config.yaml
num_hidden_layers: 25
hidden_size: 384
num_attention_heads: 6
num_key_value_heads: 6
head_dim: 64
intermediate_size: 1024
vocab_size: 8192
hidden_act: "swiglu"
norm: "rmsnorm"
norm_place: "pre"
norm_eps: 1e-06
positions: "rope"
rope_theta: 1020.0
rope_fraction: 1.0
qk_norm: false
attn_scale: 0.125
bias: "none"
tie_word_embeddings: true
parallel_block: false
extras: ["hashed n-gram embeddings", "an embedding shortcut", "learned residual scales", "capped logits"]
init: "normal"
init_std_qkv: 0.0252
init_std_o: 0.00356
init_std_up: 0.0252
init_std_down: 0.00218
optimizer: "adam_atan2"
learning_rate: 0.000702
beta1: 0.9
beta2: 0.95
weight_decay: 0.13
lr_head: 0.00994
warmup_steps: 383
schedule: "wsd"
decay_fraction: 0.759
decay_shape: "linear"
final_lr_fraction: 0.0
batch_tokens: [32768, 65536, 131072]
max_seq_len: 1024
doc_mask: true
train_tokens: 603100000
max_steps: 8960
dataset: "wikipedia_en"
Each number is 50 + 10 x the weight over its row's rms, rounded and kept within 0 to 99. Layers, rows and columns count from 0. The size before them is the row's rms in percent of the matrix's.

# layer 7 MLP down (transposed), 1024x384, rms 0.0748, rows 552-576, columns 288-383
100:24 50 52 63 56 36 63 47 56 41 55 46 60 50 42 60 49 34 52 54 50 45 56 53 45 38 38 43 37 62 32 68 63 41 57 52 54 48 47 47 39 37 55 70 55 54 46 36 49 57 42 48 46 62 79 47 36 60 34 33 46 53 48 61 44 37 48 62 45 53 48 37 44 39 36 62 38 61 45 60 48 46 47 47 52 52 39 45 20 55 47 59 48 54 49 60
101:63 50 54 35 66 53 58 53 46 54 56 45 48 42 59 60 60 45 51 48 56 64 48 48 78 52 35 46 48 30 45 56 57 47 55 65 38 53 56 52 49 49 37 59 48 38 61 43 43 43 50 52 31 38 65 49 39 65 47 60 55 49 52 35 62 49 62 46 52 43 48 55 53 49 57 52 51 48 67 55 53 41 39 52 39 65 42 33 49 45 50 51 58 66 45 47
098:43 56 85 57 65 46 55 67 60 31 48 45 55 58 38 42 59 47 42 47 58 60 45 48 41 51 39 55 56 52 65 46 46 39 50 57 57 54 60 35 45 70 57 55 36 37 41 49 50 49 54 60 60 41 40 48 46 38 34 58 46 42 46 56 53 49 65 72 59 37 69 68 58 48 51 49 70 60 41 57 54 40 53 43 58 58 61 36 27 54 44 64 47 46 49 52
104:43 56 57 58 40 69 57 38 58 51 71 46 48 68 59 47 44 47 39 37 45 64 49 65 59 52 46 55 66 58 57 52 81 43 48 31 44 71 46 53 48 40 57 48 50 49 60 63 56 60 45 45 54 64 62 59 45 57 47 43 34 44 59 48 46 43 50 59 50 36 42 52 32 48 53 35 67 38 51 50 41 71 44 51 48 73 59 54 43 56 43 48 48 44 53 51
099:46 48 47 65 43 49 52 52 58 59 54 42 55 53 43 33 53 46 41 52 58 57 50 56 39 45 59 51 49 60 55 55 61 51 39 52 49 66 63 64 49 36 45 36 64 27 50 55 48 59 41 58 42 44 55 59 42 49 54 59 65 44 54 62 37 33 39 55 59 49 50 56 54 39 38 40 64 39 37 54 33 57 48 67 50 54 42 42 08 50 40 50 42 48 60 62
097:60 53 48 30 42 41 52 41 43 51 50 54 61 45 52 53 53 43 44 52 61 57 53 48 47 61 36 48 37 62 49 76 49 33 48 48 44 54 54 40 62 49 56 60 34 51 51 43 45 53 42 57 56 48 42 43 52 55 33 36 61 65 31 53 54 49 45 64 54 37 41 52 58 37 43 63 33 54 59 70 33 35 40 45 50 45 72 39 32 53 50 55 51 63 40 65
101:50 55 59 51 52 54 38 49 39 54 57 41 49 62 46 55 49 48 32 38 34 55 46 51 69 51 47 59 46 38 57 55 51 54 54 37 40 55 66 44 37 49 59 43 58 40 51 61 40 49 39 53 43 53 63 49 67 59 31 56 56 42 50 51 43 51 40 54 54 51 55 54 45 45 31 53 53 52 34 58 64 51 65 57 48 42 37 54 22 51 44 40 55 44 47 45
105:39 53 45 29 50 51 54 69 52 70 49 43 43 46 42 54 57 48 62 53 54 43 48 54 56 51 58 41 53 59 59 57 50 39 70 39 35 47 47 58 67 55 55 72 41 61 47 52 72 62 53 36 34 62 38 25 57 51 45 49 27 46 38 50 44 49 55 50 45 43 42 58 48 61 77 59 57 50 66 60 44 45 55 46 56 42 48 52 80 63 60 60 56 53 55 48
096:37 51 28 39 26 53 44 65 34 52 53 41 42 31 52 49 62 44 50 63 57 34 58 40 45 67 64 44 49 36 47 51 48 54 63 45 50 56 62 66 53 37 43 42 48 35 40 63 65 53 35 34 65 40 62 46 47 49 28 52 43 37 41 44 42 49 57 59 35 61 53 49 59 42 63 52 54 46 41 32 52 44 63 54 46 41 41 57 69 58 43 34 52 42 38 61
099:61 59 30 45 49 52 48 36 66 64 27 38 46 56 26 50 49 48 40 43 56 48 59 42 64 61 48 44 52 54 42 52 48 51 40 60 40 56 44 45 51 56 49 50 65 48 57 42 41 52 50 20 49 67 66 39 49 53 66 61 28 59 53 42 61 58 57 57 61 45 38 42 51 74 45 57 49 64 48 55 45 46 46 43 36 46 50 43 99 46 51 53 53 55 42 44
096:54 52 62 37 65 52 36 61 46 38 24 41 56 49 34 53 56 68 41 52 46 53 50 56 54 59 50 56 42 51 58 50 56 56 65 66 68 60 61 80 53 37 42 55 53 38 52 52 53 46 40 57 62 52 55 58 33 54 57 61 28 38 57 50 46 47 50 42 42 49 66 64 41 50 42 33 48 54 52 56 46 50 54 59 41 28 65 53 67 54 72 47 64 45 35 31
098:57 47 44 56 25 39 50 44 46 63 64 46 45 54 70 59 42 41 72 43 50 49 71 53 42 42 36 53 51 44 48 41 28 46 50 44 61 54 57 49 69 58 46 42 51 50 34 54 39 49 34 46 44 58 43 58 53 52 45 40 34 50 34 50 44 32 70 48 64 47 53 39 39 52 43 53 58 67 45 55 63 41 52 44 45 61 48 54 25 46 37 48 37 53 50 39
095:43 54 34 63 57 47 51 48 54 55 68 53 41 41 76 48 68 48 62 34 48 40 64 56 40 52 43 68 35 53 54 48 55 66 58 46 25 51 50 56 36 43 72 55 22 57 29 53 43 42 51 42 41 55 50 49 64 39 31 60 68 62 46 55 56 57 42 50 34 46 51 31 41 58 52 29 29 38 47 50 49 46 63 56 53 57 37 52 37 52 47 55 57 60 49 55
103:34 61 43 54 52 62 57 40 47 47 52 57 57 39 42 38 41 66 55 64 49 57 57 50 63 55 75 59 67 39 49 33 63 49 40 45 55 48 60 52 50 58 48 55 54 33 28 64 68 46 42 49 59 64 47 66 56 58 64 46 43 54 58 60 43 34 60 51 43 45 54 64 43 29 56 39 35 54 53 41 54 62 41 37 56 42 44 50 43 54 66 65 56 76 54 46
101:44 49 55 36 57 39 53 60 46 35 47 50 60 56 60 38 52 57 35 49 50 66 45 50 63 61 55 58 51 61 45 65 45 23 37 41 54 48 48 54 59 48 61 38 46 42 43 59 67 70 40 59 35 41 47 39 56 51 43 53 58 49 41 42 41 62 64 61 62 44 45 48 61 53 56 34 24 63 49 47 52 49 51 35 55 39 38 51 31 50 48 51 48 41 55 44
101:66 44 51 23 49 52 40 62 45 53 39 36 68 57 52 59 46 64 42 53 46 45 64 56 47 42 40 43 58 55 46 60 63 41 51 39 47 55 51 41 41 50 49 55 47 46 55 57 45 55 53 40 48 47 51 61 53 59 41 63 35 51 44 59 45 36 48 57 46 51 70 48 27 63 52 56 48 33 46 60 36 47 55 42 48 48 55 54 80 53 53 75 65 51 46 64
100:47 35 51 59 33 55 44 43 57 57 59 60 53 33 51 60 37 60 45 42 62 49 41 60 57 44 55 51 48 59 43 43 38 45 56 51 55 55 58 60 51 53 53 47 44 53 41 43 44 44 60 61 61 57 41 47 60 47 49 59 37 69 47 47 51 49 40 47 52 53 37 60 68 48 43 68 52 43 49 61 62 67 29 41 59 53 44 61 69 48 55 45 55 27 45 55
100:49 30 51 40 44 74 40 48 60 33 31 40 49 44 46 31 47 49 51 59 70 71 49 38 58 54 61 58 60 49 47 57 39 49 46 36 46 64 58 26 55 55 45 55 39 67 64 32 65 45 47 57 47 67 72 45 38 43 40 47 61 44 47 48 64 67 40 53 51 42 36 45 50 56 51 55 43 46 70 47 45 38 49 54 58 54 51 51 09 64 56 36 57 58 36 43
099:48 33 42 52 58 49 45 66 30 40 51 55 39 49 56 57 47 45 44 70 46 38 52 40 50 38 50 33 47 34 51 48 53 50 36 40 56 47 49 49 47 33 44 44 45 58 50 45 48 49 45 55 54 35 54 35 39 39 50 62 74 49 42 54 56 60 54 41 56 49 51 71 54 65 38 49 63 58 52 35 54 35 57 68 41 57 41 48 34 35 60 60 50 43 55 47
098:56 32 60 26 67 56 56 64 55 31 53 28 34 63 37 51 42 42 24 59 49 54 51 56 58 48 51 66 43 44 44 67 45 55 56 53 40 54 61 52 47 37 57 52 71 56 59 50 52 34 50 56 55 53 53 54 33 59 57 54 46 53 37 40 45 56 60 56 52 48 59 57 52 60 50 49 56 57 72 53 33 56 42 61 61 63 55 74 51 53 60 42 60 53 50 42
099:63 53 69 65 58 30 46 41 43 56 58 61 31 44 61 46 60 48 68 39 36 29 45 56 37 37 39 65 53 58 48 42 50 42 33 37 55 49 36 28 31 49 50 61 55 63 68 46 59 59 55 52 59 52 53 48 37 43 66 48 60 47 50 54 52 39 44 54 64 48 48 36 59 43 50 47 70 49 60 59 54 41 58 48 46 41 48 53 33 48 44 65 46 52 67 43
102:37 51 52 40 54 26 37 60 61 52 38 37 50 60 37 47 52 59 54 42 46 61 41 37 46 46 33 47 58 25 53 59 58 47 62 57 47 55 36 58 65 56 47 50 66 39 51 46 52 56 57 46 57 39 50 64 40 62 43 52 33 39 49 55 46 55 51 34 46 42 54 57 44 46 46 38 42 57 38 62 40 47 58 52 49 43 29 57 68 46 71 68 42 54 49 52
097:48 66 58 56 50 46 42 63 40 71 53 46 36 32 52 39 32 50 59 40 54 49 44 57 61 59 50 35 45 33 44 49 52 54 43 46 60 51 35 48 39 44 61 50 49 60 15 38 45 69 53 52 57 49 45 36 49 55 58 33 32 43 57 53 67 39 52 37 48 60 73 54 43 38 38 49 63 50 54 58 52 52 51 53 55 49 51 58 43 65 48 65 57 55 48 49
102:44 55 23 52 59 39 56 67 50 46 39 64 48 61 72 53 51 71 47 60 38 57 54 55 56 48 44 39 44 35 65 62 47 50 53 52 35 40 35 31 54 54 47 44 58 60 59 60 48 49 53 34 51 54 61 60 69 52 49 45 45 54 53 69 49 63 43 49 41 55 57 45 65 55 65 55 37 40 48 44 33 38 62 39 50 55 53 70 61 61 50 36 63 51 47 40
101:37 45 67 40 65 36 39 42 55 44 32 56 49 45 40 56 52 47 37 44 60 55 27 56 44 49 42 40 68 49 41 48 38 66 50 55 39 43 51 28 45 40 65 51 49 46 53 34 49 51 53 50 60 49 33 53 51 45 64 49 27 50 37 41 51 51 50 64 58 51 53 50 41 60 57 55 55 40 54 34 60 39 59 58 58 46 58 49 74 47 60 56 48 50 45 31
# layer 7 MLP gate, 1024x384, rms 0.079, rows 553-576, columns 288-383
103:52 33 46 30 56 53 51 45 51 47 55 66 47 58 58 41 52 54 50 37 40 54 57 39 48 66 58 56 58 38 69 69 54 48 58 43 51 44 47 43 54 61 70 49 48 60 85 65 41 54 54 56 50 45 57 42 35 46 48 79 65 56 36 42 40 32 48 52 59 64 43 43 66 39 47 37 40 39 61 47 52 36 34 38 53 53 46 52 42 69 46 55 45 50 35 54
101:36 44 69 72 36 49 42 57 56 44 43 47 65 61 51 59 52 56 73 36 57 52 63 44 54 39 52 52 52 48 65 44 54 40 25 41 50 67 54 51 62 77 45 41 48 34 65 63 55 43 66 59 49 77 42 23 44 55 48 58 75 47 55 67 37 51 41 55 55 60 48 48 76 35 68 55 47 47 60 57 73 65 36 39 46 49 48 63 40 64 45 48 49 43 49 50
102:58 53 49 60 44 46 54 47 59 59 37 44 38 23 51 55 47 48 64 61 57 71 60 46 29 46 38 30 48 65 31 64 54 36 67 70 54 40 61 32 56 54 39 60 59 35 47 74 59 42 51 51 33 40 56 50 46 60 44 46 50 68 52 48 47 33 47 75 39 62 57 44 41 51 64 60 36 42 58 43 53 47 58 50 45 26 60 44 46 53 55 47 56 64 54 44
097:57 49 56 51 56 54 38 39 50 53 51 67 51 61 68 49 55 40 50 51 43 33 78 59 59 59 52 35 47 67 32 32 43 45 54 46 42 60 69 49 57 42 49 49 43 50 50 51 39 61 59 57 42 60 34 56 50 42 45 40 61 45 46 51 46 40 36 64 42 56 50 51 46 58 47 61 48 71 51 35 47 54 44 38 53 47 63 32 45 47 39 68 61 57 52 44
095:35 61 53 47 43 58 48 58 63 67 46 59 48 44 54 49 48 37 62 48 42 50 61 54 61 51 51 30 54 68 56 40 68 42 43 55 62 52 67 66 63 50 45 66 45 54 53 35 63 53 59 57 61 52 44 49 54 54 58 54 63 48 66 42 58 46 67 62 46 65 36 64 63 40 50 52 34 53 55 44 37 47 57 53 31 46 25 54 45 53 50 52 59 60 56 33
103:40 55 52 51 67 29 58 76 60 63 51 46 60 46 47 45 38 46 44 52 48 51 62 46 60 59 45 49 31 53 47 44 55 45 57 51 42 52 75 56 41 51 59 52 50 40 56 44 49 37 61 36 40 44 55 39 70 58 32 41 53 62 45 64 56 41 51 41 57 53 37 37 40 40 56 50 53 63 51 49 63 70 66 31 52 34 46 50 49 53 35 64 60 60 57 46
124:61 41 71 56 43 60 48 36 54 36 62 53 46 51 64 49 31 64 47 55 54 56 44 45 48 44 24 41 62 42 43 56 48 62 39 49 55 53 75 46 42 46 52 29 71 49 48 48 39 34 50 66 48 39 67 69 51 52 50 40 58 44 58 50 62 45 49 45 57 56 56 45 53 39 37 56 28 52 56 57 53 67 59 50 42 55 70 55 34 42 45 36 38 37 48 61
097:49 52 44 48 45 65 51 47 65 47 60 57 25 44 35 42 47 68 40 46 52 67 57 37 43 42 63 56 63 38 58 65 52 56 49 65 57 60 62 42 65 66 47 51 58 62 38 39 29 57 55 56 47 57 58 33 60 60 52 53 52 54 60 60 62 64 36 67 57 45 53 45 43 32 55 70 36 37 60 55 48 58 50 50 56 53 44 57 41 57 39 43 37 60 59 43
103:63 33 46 52 62 59 55 52 55 62 42 56 50 70 53 40 46 61 36 53 48 42 57 40 56 58 64 52 59 38 47 56 51 54 51 44 41 55 51 43 40 34 34 42 54 67 61 62 45 53 36 54 50 65 52 51 63 55 35 49 50 42 36 42 41 41 60 48 44 47 54 49 53 57 61 39 50 60 37 18 57 47 55 58 35 54 47 32 46 48 56 44 53 61 56 51
100:64 45 56 52 56 45 42 61 45 68 40 54 58 54 38 49 45 51 61 43 43 45 46 65 40 51 65 45 53 47 46 57 33 64 52 51 56 50 66 40 52 49 29 52 53 31 64 64 40 47 52 68 51 54 39 50 63 45 47 49 57 46 57 67 50 51 53 58 45 44 66 49 54 59 66 39 36 59 44 54 58 49 45 56 31 65 59 51 46 64 38 52 51 62 60 41
099:53 44 50 59 61 63 44 49 62 57 51 56 56 49 50 57 69 46 60 57 49 42 58 44 48 58 50 60 61 39 32 43 39 67 39 45 53 47 62 71 50 47 53 46 49 56 64 46 41 56 28 83 42 42 51 59 35 47 61 48 56 47 54 62 47 49 60 55 47 57 40 41 68 35 45 52 61 71 66 44 63 50 53 53 27 60 59 45 48 43 54 52 49 19 55 51
093:50 50 60 71 41 55 45 51 47 30 63 34 53 53 51 49 52 57 47 62 38 52 51 48 48 42 40 50 49 67 45 47 52 58 53 30 47 52 46 41 48 51 61 53 49 43 51 50 62 49 44 52 26 30 47 41 38 52 61 45 63 39 48 31 64 41 60 62 46 51 48 56 63 50 57 64 13 52 64 51 42 58 66 61 54 46 63 58 47 46 42 73 40 56 49 32
101:41 42 43 57 44 45 47 41 55 38 51 51 37 55 66 65 69 37 71 36 39 44 40 53 47 37 54 45 42 49 32 58 39 39 47 64 44 62 59 47 50 56 58 46 53 47 55 54 60 51 55 51 35 56 66 40 39 61 54 57 42 58 55 57 57 58 51 64 54 57 40 34 51 55 42 60 47 60 51 48 56 34 52 44 39 58 48 43 45 53 36 35 40 57 45 64
102:59 42 44 56 69 48 62 54 49 57 52 62 41 64 69 47 51 34 53 48 57 40 57 41 41 30 55 50 58 50 49 54 44 50 51 41 58 57 57 52 40 45 34 52 62 56 48 61 36 50 42 45 66 44 51 51 34 54 38 52 61 40 43 53 61 37 53 47 57 47 36 37 54 37 29 71 44 46 52 64 53 54 48 69 47 56 48 26 41 47 51 27 37 66 42 46
098:44 39 50 62 68 49 33 44 49 46 62 55 49 57 42 56 66 40 75 41 62 53 43 42 49 60 53 56 54 53 39 36 36 43 46 61 63 53 50 58 53 61 40 47 42 51 57 35 48 44 45 61 69 47 38 55 69 57 44 48 51 46 67 47 48 71 49 38 45 47 46 43 34 56 36 57 61 50 57 63 51 57 47 42 58 33 52 47 47 26 40 47 30 50 56 42
100:44 64 67 55 62 55 53 54 46 64 53 38 53 39 57 52 44 50 66 57 40 39 51 48 56 56 53 29 58 59 36 42 57 52 24 35 42 47 58 28 57 58 49 52 49 46 54 55 36 33 39 55 68 52 44 38 51 56 46 57 56 46 39 59 61 32 51 54 58 47 46 32 52 70 49 46 45 51 48 24 59 36 57 37 42 24 33 40 46 55 79 50 73 41 39 46
100:54 49 45 63 46 51 39 39 63 64 45 42 41 60 61 51 57 43 46 42 50 45 70 24 74 65 42 39 48 39 41 61 64 55 67 48 40 68 73 52 63 59 54 35 36 42 55 49 47 58 57 58 41 33 48 58 68 63 54 51 52 75 61 49 55 32 43 71 52 44 44 59 36 43 54 62 43 43 47 57 52 23 60 45 54 57 52 49 30 35 39 54 36 50 52 56
095:24 53 48 75 56 48 47 53 49 52 40 58 52 43 49 42 48 67 60 62 33 48 40 42 47 28 49 55 55 68 34 40 40 43 44 36 45 35 61 38 49 39 38 51 45 44 61 44 48 65 59 64 53 46 46 37 69 51 65 47 51 59 47 67 62 48 65 40 66 40 35 55 61 47 46 80 45 62 51 44 49 50 55 71 46 51 40 55 45 29 36 61 54 55 45 35
101:25 47 49 53 51 51 55 57 52 38 40 56 56 52 44 34 59 57 81 50 56 55 48 50 49 36 68 63 60 42 39 63 44 39 47 54 44 42 51 41 57 46 36 50 51 29 52 39 39 49 42 59 34 54 55 24 58 61 48 63 67 47 65 51 57 45 41 41 50 35 38 56 58 60 55 47 47 52 38 40 64 59 45 46 35 55 41 31 46 49 53 49 55 47 57 44
098:55 44 55 48 50 51 48 46 41 58 47 71 45 55 62 74 75 60 60 61 34 54 51 67 54 34 51 45 62 47 45 45 47 51 64 53 55 43 57 27 64 53 37 54 58 50 55 57 40 50 37 52 43 48 24 41 74 45 49 69 53 39 54 43 54 53 55 49 46 46 56 34 53 54 42 47 58 61 51 46 48 47 65 41 41 60 41 39 44 32 28 50 56 45 42 44
103:52 38 38 51 44 37 48 36 62 38 60 38 56 50 57 65 57 64 68 39 47 64 67 46 45 63 72 42 42 58 51 67 53 59 51 63 41 55 72 49 63 46 30 50 48 58 38 50 49 59 35 56 55 33 34 47 49 39 43 55 41 54 36 52 64 49 51 63 33 49 54 55 64 51 46 49 35 58 42 57 52 49 48 59 30 45 42 36 48 49 45 51 43 50 54 36
096:37 50 42 30 51 56 47 65 54 48 39 64 51 50 35 46 52 42 62 55 28 61 60 50 51 42 48 46 68 48 54 65 43 47 48 46 35 40 58 47 46 48 50 57 60 60 63 60 54 44 59 49 41 32 31 63 52 40 58 52 44 42 29 41 54 48 47 56 60 35 65 47 39 45 50 62 43 50 49 36 59 40 70 51 40 76 58 60 39 51 35 46 53 57 35 64
102:59 47 43 55 45 65 35 45 43 55 51 46 52 51 52 57 45 46 69 52 65 54 54 30 46 55 46 66 34 63 41 72 40 42 69 59 56 48 51 44 44 63 50 60 56 72 46 65 64 40 42 49 45 44 42 50 52 51 57 58 50 49 32 69 41 56 58 37 49 52 35 51 63 52 48 61 62 34 56 52 60 48 67 52 39 58 73 37 43 51 50 34 59 64 46 56
103:35 59 41 47 70 45 63 60 50 63 57 24 64 55 61 39 50 63 52 61 52 62 71 44 57 49 45 57 43 56 40 69 52 56 66 38 52 41 53 61 56 54 34 60 40 48 32 72 59 35 56 59 59 33 45 36 46 52 41 61 63 44 39 53 55 52 42 54 55 37 47 51 46 41 59 42 26 45 57 45 36 34 45 23 24 31 42 39 44 37 45 55 49 51 59 48
# layer 7 MLP up, 1024x384, rms 0.0766, rows 553-576, columns 288-383
102:65 35 56 48 66 50 51 57 64 46 76 42 44 48 67 37 55 54 56 64 55 56 60 56 57 64 53 34 53 35 45 51 59 65 56 36 51 39 50 64 45 48 60 41 38 60 51 39 37 49 46 44 57 50 57 63 37 48 43 43 49 51 50 55 64 55 39 53 52 41 71 35 48 43 19 39 46 39 44 49 52 44 28 44 64 54 46 45 54 48 48 32 43 60 36 42
097:52 29 58 59 54 54 48 46 59 47 56 62 45 42 63 58 55 44 51 53 51 53 49 49 50 53 62 43 59 64 52 47 24 43 48 60 40 59 51 66 58 57 39 55 53 61 37 39 49 49 50 40 55 40 60 63 40 38 35 29 53 66 50 37 45 37 58 47 50 56 59 49 64 37 48 43 35 56 59 37 32 52 52 51 59 51 40 57 46 58 43 41 44 62 49 22
104:65 71 34 55 38 46 64 45 69 60 60 36 37 65 47 50 37 57 50 58 53 64 36 51 47 60 49 62 43 31 47 49 59 43 46 56 59 35 52 47 60 41 60 63 62 54 50 70 66 41 43 59 50 44 56 47 49 47 50 63 58 45 51 43 44 56 38 47 49 72 30 70 40 46 54 52 43 59 70 53 41 72 41 62 34 66 67 68 59 66 64 44 34 43 49 69
096:69 55 51 39 43 45 52 54 48 24 49 54 57 48 35 39 74 41 49 53 63 53 39 35 52 40 55 50 52 37 60 48 47 59 49 57 58 45 43 49 30 46 41 40 53 51 47 47 47 44 41 39 54 56 49 38 54 43 42 44 33 49 49 42 65 46 71 51 44 60 51 42 50 48 38 27 42 38 38 54 67 56 37 63 40 48 63 29 51 53 46 39 60 48 61 43
095:51 39 45 58 54 39 40 42 50 59 60 49 50 60 44 39 61 51 53 52 38 48 48 55 54 64 38 43 52 55 75 44 25 33 45 49 48 58 48 43 58 69 44 55 31 39 48 44 36 48 71 44 58 48 46 41 43 60 51 45 53 49 58 45 50 34 50 44 52 58 69 47 50 53 43 81 68 50 46 60 47 35 69 50 56 49 59 64 50 37 60 35 48 38 55 56
103:64 57 55 45 57 52 37 61 45 56 49 49 44 45 53 41 52 50 51 43 41 37 61 47 53 44 68 33 47 54 58 58 61 64 65 70 51 60 39 60 49 47 22 56 59 50 50 57 27 52 49 39 31 49 60 48 51 61 47 55 54 51 55 54 45 55 51 34 61 50 70 33 62 47 53 43 43 49 51 57 36 52 46 48 66 45 54 48 55 35 63 52 54 31 57 56
112:65 49 60 80 45 42 46 37 49 36 34 55 50 44 45 50 45 47 53 45 49 38 56 44 30 48 54 38 58 46 37 32 37 65 41 66 69 63 50 35 56 49 59 19 55 44 46 41 21 34 55 55 67 48 89 52 55 61 43 58 60 39 50 39 51 52 40 43 54 44 67 41 49 53 51 45 38 46 49 48 58 63 40 51 42 47 52 60 23 41 50 40 45 42 41 38
095:43 29 40 50 36 59 56 50 52 51 44 47 37 46 54 57 56 56 53 41 45 35 65 47 45 51 57 49 63 46 53 71 52 47 58 70 54 56 40 45 55 57 40 47 45 36 38 42 39 69 41 56 46 60 38 40 63 36 46 44 50 67 36 42 40 60 65 45 36 45 46 54 70 46 60 55 68 53 41 72 33 53 59 41 46 47 64 42 56 46 64 46 49 51 72 50
101:37 43 47 51 49 45 49 41 40 52 46 55 51 66 60 47 36 57 53 55 50 58 59 37 45 49 52 67 51 41 73 47 49 47 37 55 45 42 54 42 30 47 59 60 51 54 44 49 71 48 45 50 72 68 26 58 51 47 54 37 46 40 52 42 68 47 58 51 30 44 48 30 67 41 41 50 40 60 52 43 35 49 46 58 50 57 47 46 55 49 52 50 44 53 47 33
100:38 50 55 53 55 54 45 61 66 69 57 43 57 49 59 44 50 61 55 59 51 52 48 57 42 46 45 37 51 56 46 43 54 57 55 52 38 49 57 54 55 48 57 55 46 44 65 40 51 60 60 57 47 54 52 56 47 45 51 46 53 60 60 70 38 55 35 42 56 65 60 46 49 41 47 33 36 52 44 63 41 58 45 47 36 76 43 44 54 53 42 50 47 59 47 39
097:35 39 67 53 37 46 31 44 54 37 52 59 50 50 50 52 35 66 57 63 42 49 49 38 59 51 55 72 53 54 52 54 42 67 45 50 49 30 41 46 59 70 56 46 55 50 51 49 56 53 60 36 50 61 60 38 47 44 44 55 63 38 45 50 39 65 45 29 47 36 52 54 53 53 64 47 60 51 33 33 44 47 51 62 52 58 33 55 39 47 46 54 48 36 31 41
093:45 53 53 51 29 61 60 38 74 56 43 46 46 30 54 54 60 37 51 52 67 53 57 39 57 54 43 50 20 63 60 71 33 53 45 46 61 54 46 46 51 32 42 42 45 61 60 51 45 40 42 40 49 53 74 69 52 43 53 29 65 52 50 46 54 42 53 63 45 53 38 71 60 46 48 53 58 45 51 62 50 48 50 38 40 43 73 46 54 61 53 66 41 56 38 69
103:50 43 63 39 36 33 37 48 44 54 56 70 72 55 42 47 37 57 30 52 45 33 45 47 68 34 45 54 58 43 42 48 59 57 65 45 55 49 53 51 43 40 48 60 35 60 68 61 70 46 46 67 63 51 46 37 70 45 35 41 40 55 51 60 48 40 55 40 46 47 57 46 34 55 70 54 38 58 45 53 51 65 57 54 33 57 42 49 47 62 40 69 49 46 61 53
102:49 41 46 63 45 50 44 50 55 48 48 54 47 50 54 67 55 55 48 48 57 50 45 43 53 52 60 49 38 51 57 52 72 25 56 45 52 56 59 40 80 58 56 42 61 50 42 48 58 48 53 42 33 52 39 51 59 54 65 51 39 65 53 54 53 63 44 49 46 45 48 45 54 57 50 52 74 56 49 51 48 58 51 45 54 52 55 55 41 77 58 49 37 49 62 54
099:45 52 55 69 46 46 47 58 36 52 40 53 54 54 55 56 38 68 42 54 56 44 44 57 57 58 49 42 70 42 69 63 52 40 21 42 55 48 49 57 32 48 38 48 31 58 55 44 34 52 56 52 45 53 57 37 52 56 41 38 54 69 68 57 40 52 56 47 34 38 54 59 49 49 36 57 70 49 54 54 67 60 65 50 40 39 49 70 43 54 49 46 44 31 54 57
098:60 59 38 62 40 58 49 37 49 58 49 38 48 47 58 52 43 61 50 57 61 43 61 40 42 52 47 32 42 50 58 55 48 57 45 46 52 52 46 66 29 50 23 50 70 38 51 60 39 40 27 35 43 44 33 59 59 70 62 52 48 53 59 66 45 54 61 53 49 54 54 50 43 63 33 47 55 42 43 52 38 53 54 47 46 38 52 54 47 58 35 58 33 35 37 57
101:24 53 43 41 59 51 58 57 73 49 27 51 50 49 54 48 35 63 42 36 73 47 38 45 46 58 53 52 50 57 34 52 51 57 57 60 54 44 66 57 61 38 32 60 47 45 54 58 55 55 49 56 57 45 54 45 47 60 50 31 69 48 51 44 35 54 37 32 44 55 26 49 44 45 61 60 38 55 58 39 65 44 58 59 52 43 62 40 59 67 52 65 45 49 56 41
095:62 53 57 38 41 55 44 37 53 42 45 50 47 69 44 57 65 42 33 50 62 44 58 45 33 42 41 59 36 32 48 32 47 57 61 33 53 67 40 49 32 67 65 52 62 57 44 62 67 53 58 52 47 33 60 37 37 48 41 45 53 48 41 34 39 49 42 54 48 52 62 57 55 43 61 26 43 42 64 40 64 53 47 44 36 50 55 54 46 51 48 43 58 54 44 50
098:41 29 38 48 46 53 69 55 36 37 54 50 49 62 43 60 44 45 45 43 50 55 44 41 57 52 71 40 51 40 45 53 45 50 38 63 52 55 59 48 51 32 49 62 61 37 37 46 58 47 45 43 41 39 63 65 38 67 45 51 45 49 61 45 25 55 47 52 49 29 51 36 56 66 45 46 39 39 52 63 46 31 44 51 52 40 48 37 58 59 48 35 46 51 33 45
096:55 68 26 61 47 39 45 49 60 48 70 53 45 41 48 52 46 52 44 38 49 51 53 57 54 35 49 60 43 48 47 47 50 58 68 43 47 40 48 52 48 41 52 58 54 69 55 48 61 57 57 35 60 57 52 41 59 46 54 46 63 59 44 59 48 46 58 57 58 59 55 59 62 50 34 55 53 41 53 53 58 39 55 32 53 36 31 48 47 61 51 62 42 43 50 51
102:50 63 38 47 49 63 42 54 51 49 46 46 60 54 38 52 47 59 41 42 41 54 61 53 49 53 56 51 71 45 45 58 42 63 59 53 54 58 78 67 60 63 51 42 56 58 65 38 57 44 53 50 56 56 38 52 39 46 61 40 65 57 49 59 52 60 61 47 39 56 28 49 45 59 59 49 33 56 52 50 54 49 34 43 34 45 49 56 38 57 63 53 49 41 59 46
097:38 49 59 48 47 49 66 40 49 60 24 43 40 31 46 54 50 34 64 53 39 60 63 53 55 28 41 40 65 65 56 62 49 45 30 41 44 39 27 63 59 36 46 44 57 62 57 50 31 44 39 40 44 36 51 56 36 47 55 37 48 42 62 45 60 39 49 39 52 48 46 56 55 42 38 40 50 44 67 53 77 32 49 46 52 61 55 38 41 52 38 53 57 58 41 65
103:44 33 44 42 70 46 38 69 68 74 54 46 53 56 38 46 48 52 53 54 55 37 34 46 60 42 60 55 65 72 48 42 45 46 56 54 66 53 47 43 54 51 47 48 50 49 49 54 48 58 59 56 53 50 44 38 41 43 54 58 61 43 36 55 46 56 52 49 48 44 37 44 65 40 54 54 48 31 58 63 39 46 50 48 55 60 41 43 50 55 70 66 57 57 40 52
102:45 53 49 37 56 53 52 57 47 42 52 49 57 51 50 50 47 39 40 55 43 75 50 45 39 48 47 52 48 39 65 57 30 39 66 42 43 46 44 49 46 54 64 65 60 48 38 56 54 43 48 79 39 59 62 47 45 64 53 61 51 48 51 37 29 51 61 66 34 60 64 55 34 32 46 64 73 46 33 56 43 61 50 42 43 56 65 60 54 53 37 58 20 55 50 46